config = dict(
    activation='tanh_gelu',
    positions='learned',
    schedule='wsd',
    decay_shape='sqrt',
)
Each number is 128 + 24 x the weight over its row's rms, rounded and kept within 0 to 255. Layers, rows and columns count from 0. Numbers have three digits each. The size before them is the row's rms in percent of the matrix's.

# up: layer 3 MLP up, 256x64, rms 0.305, rows 22-68, columns 0-63
# down: layer 3 MLP down (transposed), 256x64, rms 0.145, rows 22-67, columns 0-63
up22 111:112098135139141160135087121085176124122133130171130094122115158135134102143122146134104142121150135082135116127182085165103122128090153125133135092130141118098182160148133095119114148125136090
down22 112:169099138123084089152107139117152126109131146117143143136154134128073158115132118159133142097091136070194152113106154106107155138144160122110141094150135126132114081137126154145134123141108132
up23 104:134124099123163142136112167088124142125152131132131138157076154107105142100123136122099145101115148101173165143123122127142117151132096101117151106083116129111169182178161108103127113093129110
down23 095:094106138123114111138131112107121160122164105089150081167155121115138047138135134122153149101150135111165151141129152106153175164153138130126135130132134151110100162132109128137105114133112080
up24 083:132139110129096099109162116141142115106085158165134121141170113125105143128144096124118133188119146152132132073072136146166115138136141114116136108166148095137098107134184118152109139104137117
down24 095:112120086133151148099131143114111167166140163124130117125101165149142127115083130140175137098151129116149163145138156134118170131143066102127120144124116153128096130068120158099118101105127104
up25 110:142139121146154144109139132124164166172111157139121124100172166125124115108150042131115146129098140120093145144109116187113119164143118131103125127117101125127155123153128128096077127114122131
down25 108:146106156144128096085117120176106142111114136117154118128130132134182113074149141107114140136136073150152137164119083122096098113107132122133158162111110122145191121104150114138128152129121154
up26 103:094150104150141144166102133129130161110091127166127118127099155107116137147124154128118108101100145141125146135156155146129124108145144160104140159067166124176128136078135143139110069120119092
down26 095:113130148122121131120131140139106155121119181126125175125155127075113121172140138126100163093123141155107108101137171122140153126138169138084108092148105100128085182127134114135099142105142103
up27 100:113143161138167135130091110135120146102077130100136142151129150143106088139152163122090176120145108099084134129145140159090142152130155121178135133099142110145135123091115115111068142131121141
down27 104:161115129135133157126139121142165126114189127133110121072145142092149164115124136135142093146107126154122110139139125126112140073089095153101121143184151128125063104122168140132128129125123121
up28 084:142086109120129093128117097110125143154122123150145095119115083148118131146139181139139111105123120098176116109124138129140137181089141085140133122118146091126083146117161157170170120148104111
down28 090:117125146099158107113113149135210113096138131143169112110143102106097124118183128119127134138174114127127100110134157132089151104114127132139113140180126104147139129142090150113100094123147102
up29 059:108111091145174135168160154103089095095091151131148103123147116125166133129129100184122157156125141143103127138108126148123109116095091169130076141135127133124129139104109171140153106146142121
down29 081:169163120127131141119110131088140159125134135140088168142177124141088094144134140100126121127114120122079102117188110079108171097162125157135129150115134139108135105132147130109116157095117146
up30 110:117094113140130124134160087106123108121174135100098155092181117116141113112143118122085160139138154106147099101116110116177119128100184091184137152135130112109147110134150120126151146147141135
down30 117:113099134116139152100140173143098118153103122153177114117145173133133155138144120121089129141092160126074129119092149172114125105138103100113110129099130164097154156153120092110136106111127164
up31 077:120157150121130144134182098127135143148100177096121082161106130114176099120136135129075094113135139102105126159133105157146142142112151083132123141151174147159122133134132156103111125097142101
down31 073:149116076127089093167118146149094147124081173169134157108147109118146126150125127119139111168148090186139125129105130133128120124133165167105136102131133108116101100079111152130118121127135141
up32 114:147133144145167120074096149148171141107170125144100074100150123095115165149089127106164116139124120120122131125157108107125145140144078153113117133103095102136145181153146132131111104134128135
down32 111:115120122122111148088152121135116140075126106162128154122169121126108151195132149111099125132130186125113121142134160119127155133125079146097130128100158138170131156079124127149137117120085104
up33 107:110086137142147085144077091125133113120092096118141143169130142139135119138155157156105138115139095120159127101141098121147149124133166132138119108157117159122110147164131066139156156099152086
down33 095:165130151139090133123126128164108143141196118124073115113132129174123115136122104093132126120158129109101151117118157121133105112107160124122110143098131117154124107101103089182155127147110182
up34 111:090132113180118130110095157127081113082111113094109122143161128094156148142149163132137139113108139153106100108128121111131127112169178128123118105113142147150114093135138133121089156189147130
down34 116:123155103139111194114128085068128107131153110123133119093161132112159113106154141147095133099119185127207129095156091114141128122142136131120146119129144115139122129130138133117121119153124101
up35 111:109102151120116105117144110177151130081108153094135139147149124129104118139109145139185123129122146182103108083123132142122118160135132160135139081096116133195161123107129147135101145131097117
down35 107:136144110108127101148134156107157111166093139129151138159067148095122178117146109101124143108140116155094104106084110135143123132137157150093068131144121150154104129172146115120136151152143126
up36 092:135144108150151154125107072132144120154129165116136113064102114149147088100143183133134123104160119131136140144119167154103116116132120107140123156135121138124097174119101132173133102117113078
down36 094:177062081120128155118103100123138146136159122131135118117150154143144101107124121136131156131117131138119183148151119135136078137093132148165118127120148077149124110145099134133117140157074101
up37 090:111121139122115118125133113143142143086127129104074129137115154180134115160139083179126123124171111137155096105098125126094156126099100099191158108133112140104123131134140165162129102117103131
down37 090:143182119130110136139150111133174115146178119118097118135102117111126178112151139120118157115144128096104130132153115117150115128121195136110125120111106133088053107106127113117169150108127130
up38 118:146144100149122116128097090122171114092170113125133114094126110118103108145142169116154108111178125117130120082131156153122143165103167115134138079097117133113129152157152096102161146108136160
down38 118:147156108087105119126160160109069163165101165145106122177169113141102146127141090140089117156116104122153131145102170111126132121141120121103111122144115104119155145135138156094107114157117110
up39 072:138130155138102120174109178125153136128135073082152103130126093130147144148093119103123104116155131121117118105122103141155132117113104142106165118175146155088154143141125159128079098150093129
down39 069:138103092138119078126137139110111122109126184137138104124131137117115162124102144082107158113118119128145106200128137133092118153140141160162157121131131096157092111138171148090152100148128110
up40 115:144128097099156157117157130096159149122157110119147105111169139115152162132119137087150124146120125160151118106147102119107155168126090107142089129158130112172080127110150161102077140113119115
down40 121:163099146131152100141117129094132131153149120133123163121145132111114097157110107149139157095147147181137114099100146143064139158103117138129141118131081126123074136121109167088135157158140114
up41 098:106146150157124124088119138111142110104132126145129108136165135139144145179149102097140104109111091152113161107124150156074166107181148120108138102136131151122139110138147069150108089155115129
down41 108:149157178117133112122135119155102155175120151131140158126142113122106113094109086152131113148090150090175109147139106156093128138122102132126162103140120074127143166107099162098151106133127142
up42 112:158105143125083097159131138130130091131156148101117113106144146175118125138073146132129105107165084153178112133119127126127084088154134106162148150165108111157105149148151134132109112118148121
down42 107:132140143118129152046126143130139111092150111107137121149147131078109113095126131152106173119125165130091132149127142137128145165114131145124113160091146121103103109114121141200164138126135112
up43 100:153106143112119185123181160104116130118162153134127077133125107114143157101098124113129155075123099119103138103158137136127132086103148118098115129133130146177124147115157105166137156101143106
down43 106:137140175133168116155094104128125108118131100144124126114126097142120091126083157143094088169165099112128155125161118142084136139129099119162140143136106170135109109157140090149173134099148120
up44 098:173111129114154149134119151143108078155139134126123129134109103142165144161087183118119124110157167132109135116122145171142085130108120142105097103083135108125121153106140110106157171118142085
down44 091:112126194145079088125154127140138126105123124141128128184115123114149163126110112122146089142165078111146129090147142110102098142166148136164128101130156153091120099126110130106154111130135114
up45 105:089102183109090128150125117121123157057110146163142138080140150131096122112153141136101092180122085140119147170105148122155126133149123139133127105152125165113129139139106133127138138106107118
down45 110:135162132153172113148112123109172100107153140079167130085119134115109112082138114143184101154162106150145116138103100130146142117116158140135124112129139117096158114147094122138102172111138105
up46 102:154115158126126100118159132108147103127108120134166086111167149135103143171127170138139142097125112106172093121140158118141169122127127156178095102130064122137118109116150135105100100125107134
down46 104:109091156106115124127141093107104130186104103097148183123124124119135150134101135113105121138066133150159136154147152108182123116092123140159136081115109131120148120117136130137164168105136128
up47 083:142093115088119093115126117094132147146121167105094125117138114126110121128151080146109092131174130121124144159158167167097156112133172125134113109122120116135157198146165128163138138119132140
down47 098:151136131121137183124120100148133099128153129157161123131129139151155125146143104132082185106154103129158114099119117116122129170100118138116140106115154116130076059112152145114131153083135110
up48 083:157130131157188133118143098136136122181118139104110119116110138126122114155122113137112146113136141097084110115185147102177129103092140157124133118074130130083094121129140120079112114152143144
down48 072:118073124164116116155090126133141154140150157109130104112111157129107135126133105116176143095078112123124113082094113159132168161180089165143145130113110151119140154129125120166123115124134104
up49 106:173141081125113154135132111107106124096102126177148104105124130118103172115149138111092116171122105147082104121129143147119118087124152125117127127146134161144131126135196097116171108118150153
down49 104:126153116156151112131145118086128124092164148116141151128118113100130123128106161162129091118126100160080183128131115116125152104114155087133120132081106174123126174154122126089144171130117107
up50 106:117146178149165105123127092127090098094124104117077112119094117120106142143156164113104159130118145119120129109154082178144165114127130116166100122113114132138176136166168123129135128135128145
down50 108:093159096094103144129117100078132116145104099167146171138131155133126153129104093153175105130100134102128113146123110104121089157134072159120143130151105137138167142132155141131132126124128174
up51 093:111126146126099116124107078142120104149154078128104145136134136166118104153117139142082168101132132110073129131133121151156173152125127182156103139109081135106144167138102135126155151117133111
down51 086:090121110132145088166131125125113129174159138113107102155148098130127141147085123163157157078154113163108132118160138142129120136081122079126141156140105089114115114131141146089082140136148131
up52 087:120134150108162107151141138148159135105137132100099151135137160126091151095128163116098149137104115137108121156109123154153082167135103141141128152164101180132138104135131103112110083152117065
down52 103:147159115138139104128100094129104145139206121140154095123094116141151135151084116123131096152102107133140146126146135130131174131101138128090146132130146075148132098114109099152163148085152134
up53 107:126099151087119155103142103149124165116122144116118135118125124135168146139112157122088145139129123146176107109117144112156139151119128071109149092197155138120083110107094160124121150117105159
down53 114:143098136133136110126143143122140135106143121134182160142134121151093132182133117124087123126105128137112105132128099160129174110094094168107082126120133107105163157112148119178130074151130096
up54 103:155085126118135138129113146122097111122130155161129129130095156197078111107095164161103122050121119111170129121148141122150111150111119131120156112165097126132157124148117137137107120135148125
down54 103:135126149141131113159082119145115092155083108106146143131181114092100087117099104138121128110194143134149114144120122112151136129122119182121174128135153157133142093111118126147104143149091125
up55 097:154095131097125124138098137111139120127091151121136143122151101182125113083129111144101157066106162146119135121101132131143155195140142131159159116121148144096109123153127145144096101116111088
down55 100:113135122108126161123098105115116128124137095119136124170089150103124161153136152126110177141170098129123118109148123077154179098150103147109081105114113124134154149112126110139188166123138120
up56 095:098121082134178140123144117113118118123141111106126128104136164154138138110150142089132141120112149142086069172150171155113172176126122155123142146137090146126120153138098108088111126099118122
down56 098:127128135139155132117120095152121106154117129142170129117122104141170087131084117172189121143140112108165124088160145108075144104114132111144145130159115110154115105139094117117166157108096147
up57 076:109097165122127120112162083116091139115137099100143142080131153142135124153106147184161120139134123171120129132109094139071122119129126133142101109156143105149169080169139124108122134156141120
down57 081:111122104128168129138149153124177152126121131166109108112103163104111117083127107134164072127081135116128115123129120094178098119172116162125129146167112138099138157135117131093135114146161112
up58 100:131096139128116138098124148146103143132117102106090127147132125155139161139125133155100156081111089094104116146149115125127117114161155125167156157096133080113114138139198134115185112150118137
down58 096:135156081093129142134136154094149162141107129128144127154123124136149130088141129111137159137066129160128141148132110173150122158126089078136135110127120086157141109112063125139088138138140112
up59 097:120181144148123175099132116111112087140131131100096117134065158158144124124111109076119102106146111137094153130150136131159122079140128138106105169098150153126134150141153123151130094142149141
down59 094:158128143116156125126136118182089142153143121129143124145122142127160118126148141051111124114114097128147108096187087130133127144114096156109108089129156130114119133116146145122112109179167102
up60 098:128130127174116135098158100086101118117126135092129121140062113118095125117121157130157167132130138149153102112156133163107141117105126142107151123166108157101143192125145121132162103095157127
down60 100:131145105147158152124119165167120140130114148111120119170117161152108136077111150161116115157161112152117063140120137125137113129150150110135151107091101081141106163118120118092099108145110169
up61 104:134132120160116160073156129136140150096126107093153105152113122142113152147086144116135091171120128139181109118158117115125111110150105096133120117158121094116117106162124165124085115155180143
down61 097:101127177124099112111166107102141117180117129189134135169135154128122131177117117120084144147129154129139098083102155122135103142104138148101103118128127119131139147076093116126151134154114107
up62 096:089137119110093128146113129107169158163130153132112141132119144151136138085132103109148153115114114087091145131134119094115129217145124168128123132142153140098114137105130139114091148111162094
down62 095:127136156135114104178104116154148118134121101139125114137105109139149131084117101129127044158126099086118149147119122138130155123100124118122138159134207111104141117166134104137120118154146134
up63 101:117137079115140114133115102147147146131153143113107137136148132147125114100169070082135149092113144149129100124109129112135155177185148144077155103118128134098109140104123159122120126175108143
down63 103:116079133116133093166154141156154138139087135100127181140080130133119144084099119161123119151090123141136125093119139149142122115089144161150098171168127151090134119140104139101119104132139121
up64 110:119079131141101163136150177105130102114125111148099117168149125162154134126108105106124173118113135162142142116156157111112093167146149119185082122107142124119117153132141111107089111095111124
down64 102:153100170139102124138092118119116123136120163145092182084184091151130119177120111107065126112156126122124134124084118119168147102154132120118152119146137104129136142120127154116129132164140129
up65 115:124135121092144082176139116133154088144127108123160136127113122131111164127105144115113118138114161103131108121167146115124104118119120191136180120154135105131094136142158090079155116134117077
down65 121:134094120156148147097115100191112158117161120147100105139109147132132108146114125105138119099167171120121137074113094179154112149119152135134134124100134129152106105124135103176126106127088153
up66 090:104122101153163125104145140116124089105121144155103159160134122104144137145127156139143121120125108108104137049159159144131165122093162136119078127103143135115097139162142143090138156146111093
down66 092:128138123123141114144088192127112173135077129129157102153131146141178120101116077103120121123134141115123153138125149153130062136106143111121168107092113127124124091140109127119145166133147155
up67 098:149097132127168152141137115105125131141116186095142136130078069139111118150114129141166123136128113109140104082128102161144114097156103118190136124110125112122163145140138119137152083152146107
down67 095:090131141118143162108115162139117140115125088174116118138156107163131186087155125121107094143119146118153136101124113123124103167143168133116130147125113155082086171142127130101098138097098123
up68 095:152113150101111143144144118122108095120117128147080150105123127143140161137147161131105146110124129126107164155133154133127150059110116133175130095133105142086143107111162190146117114141101082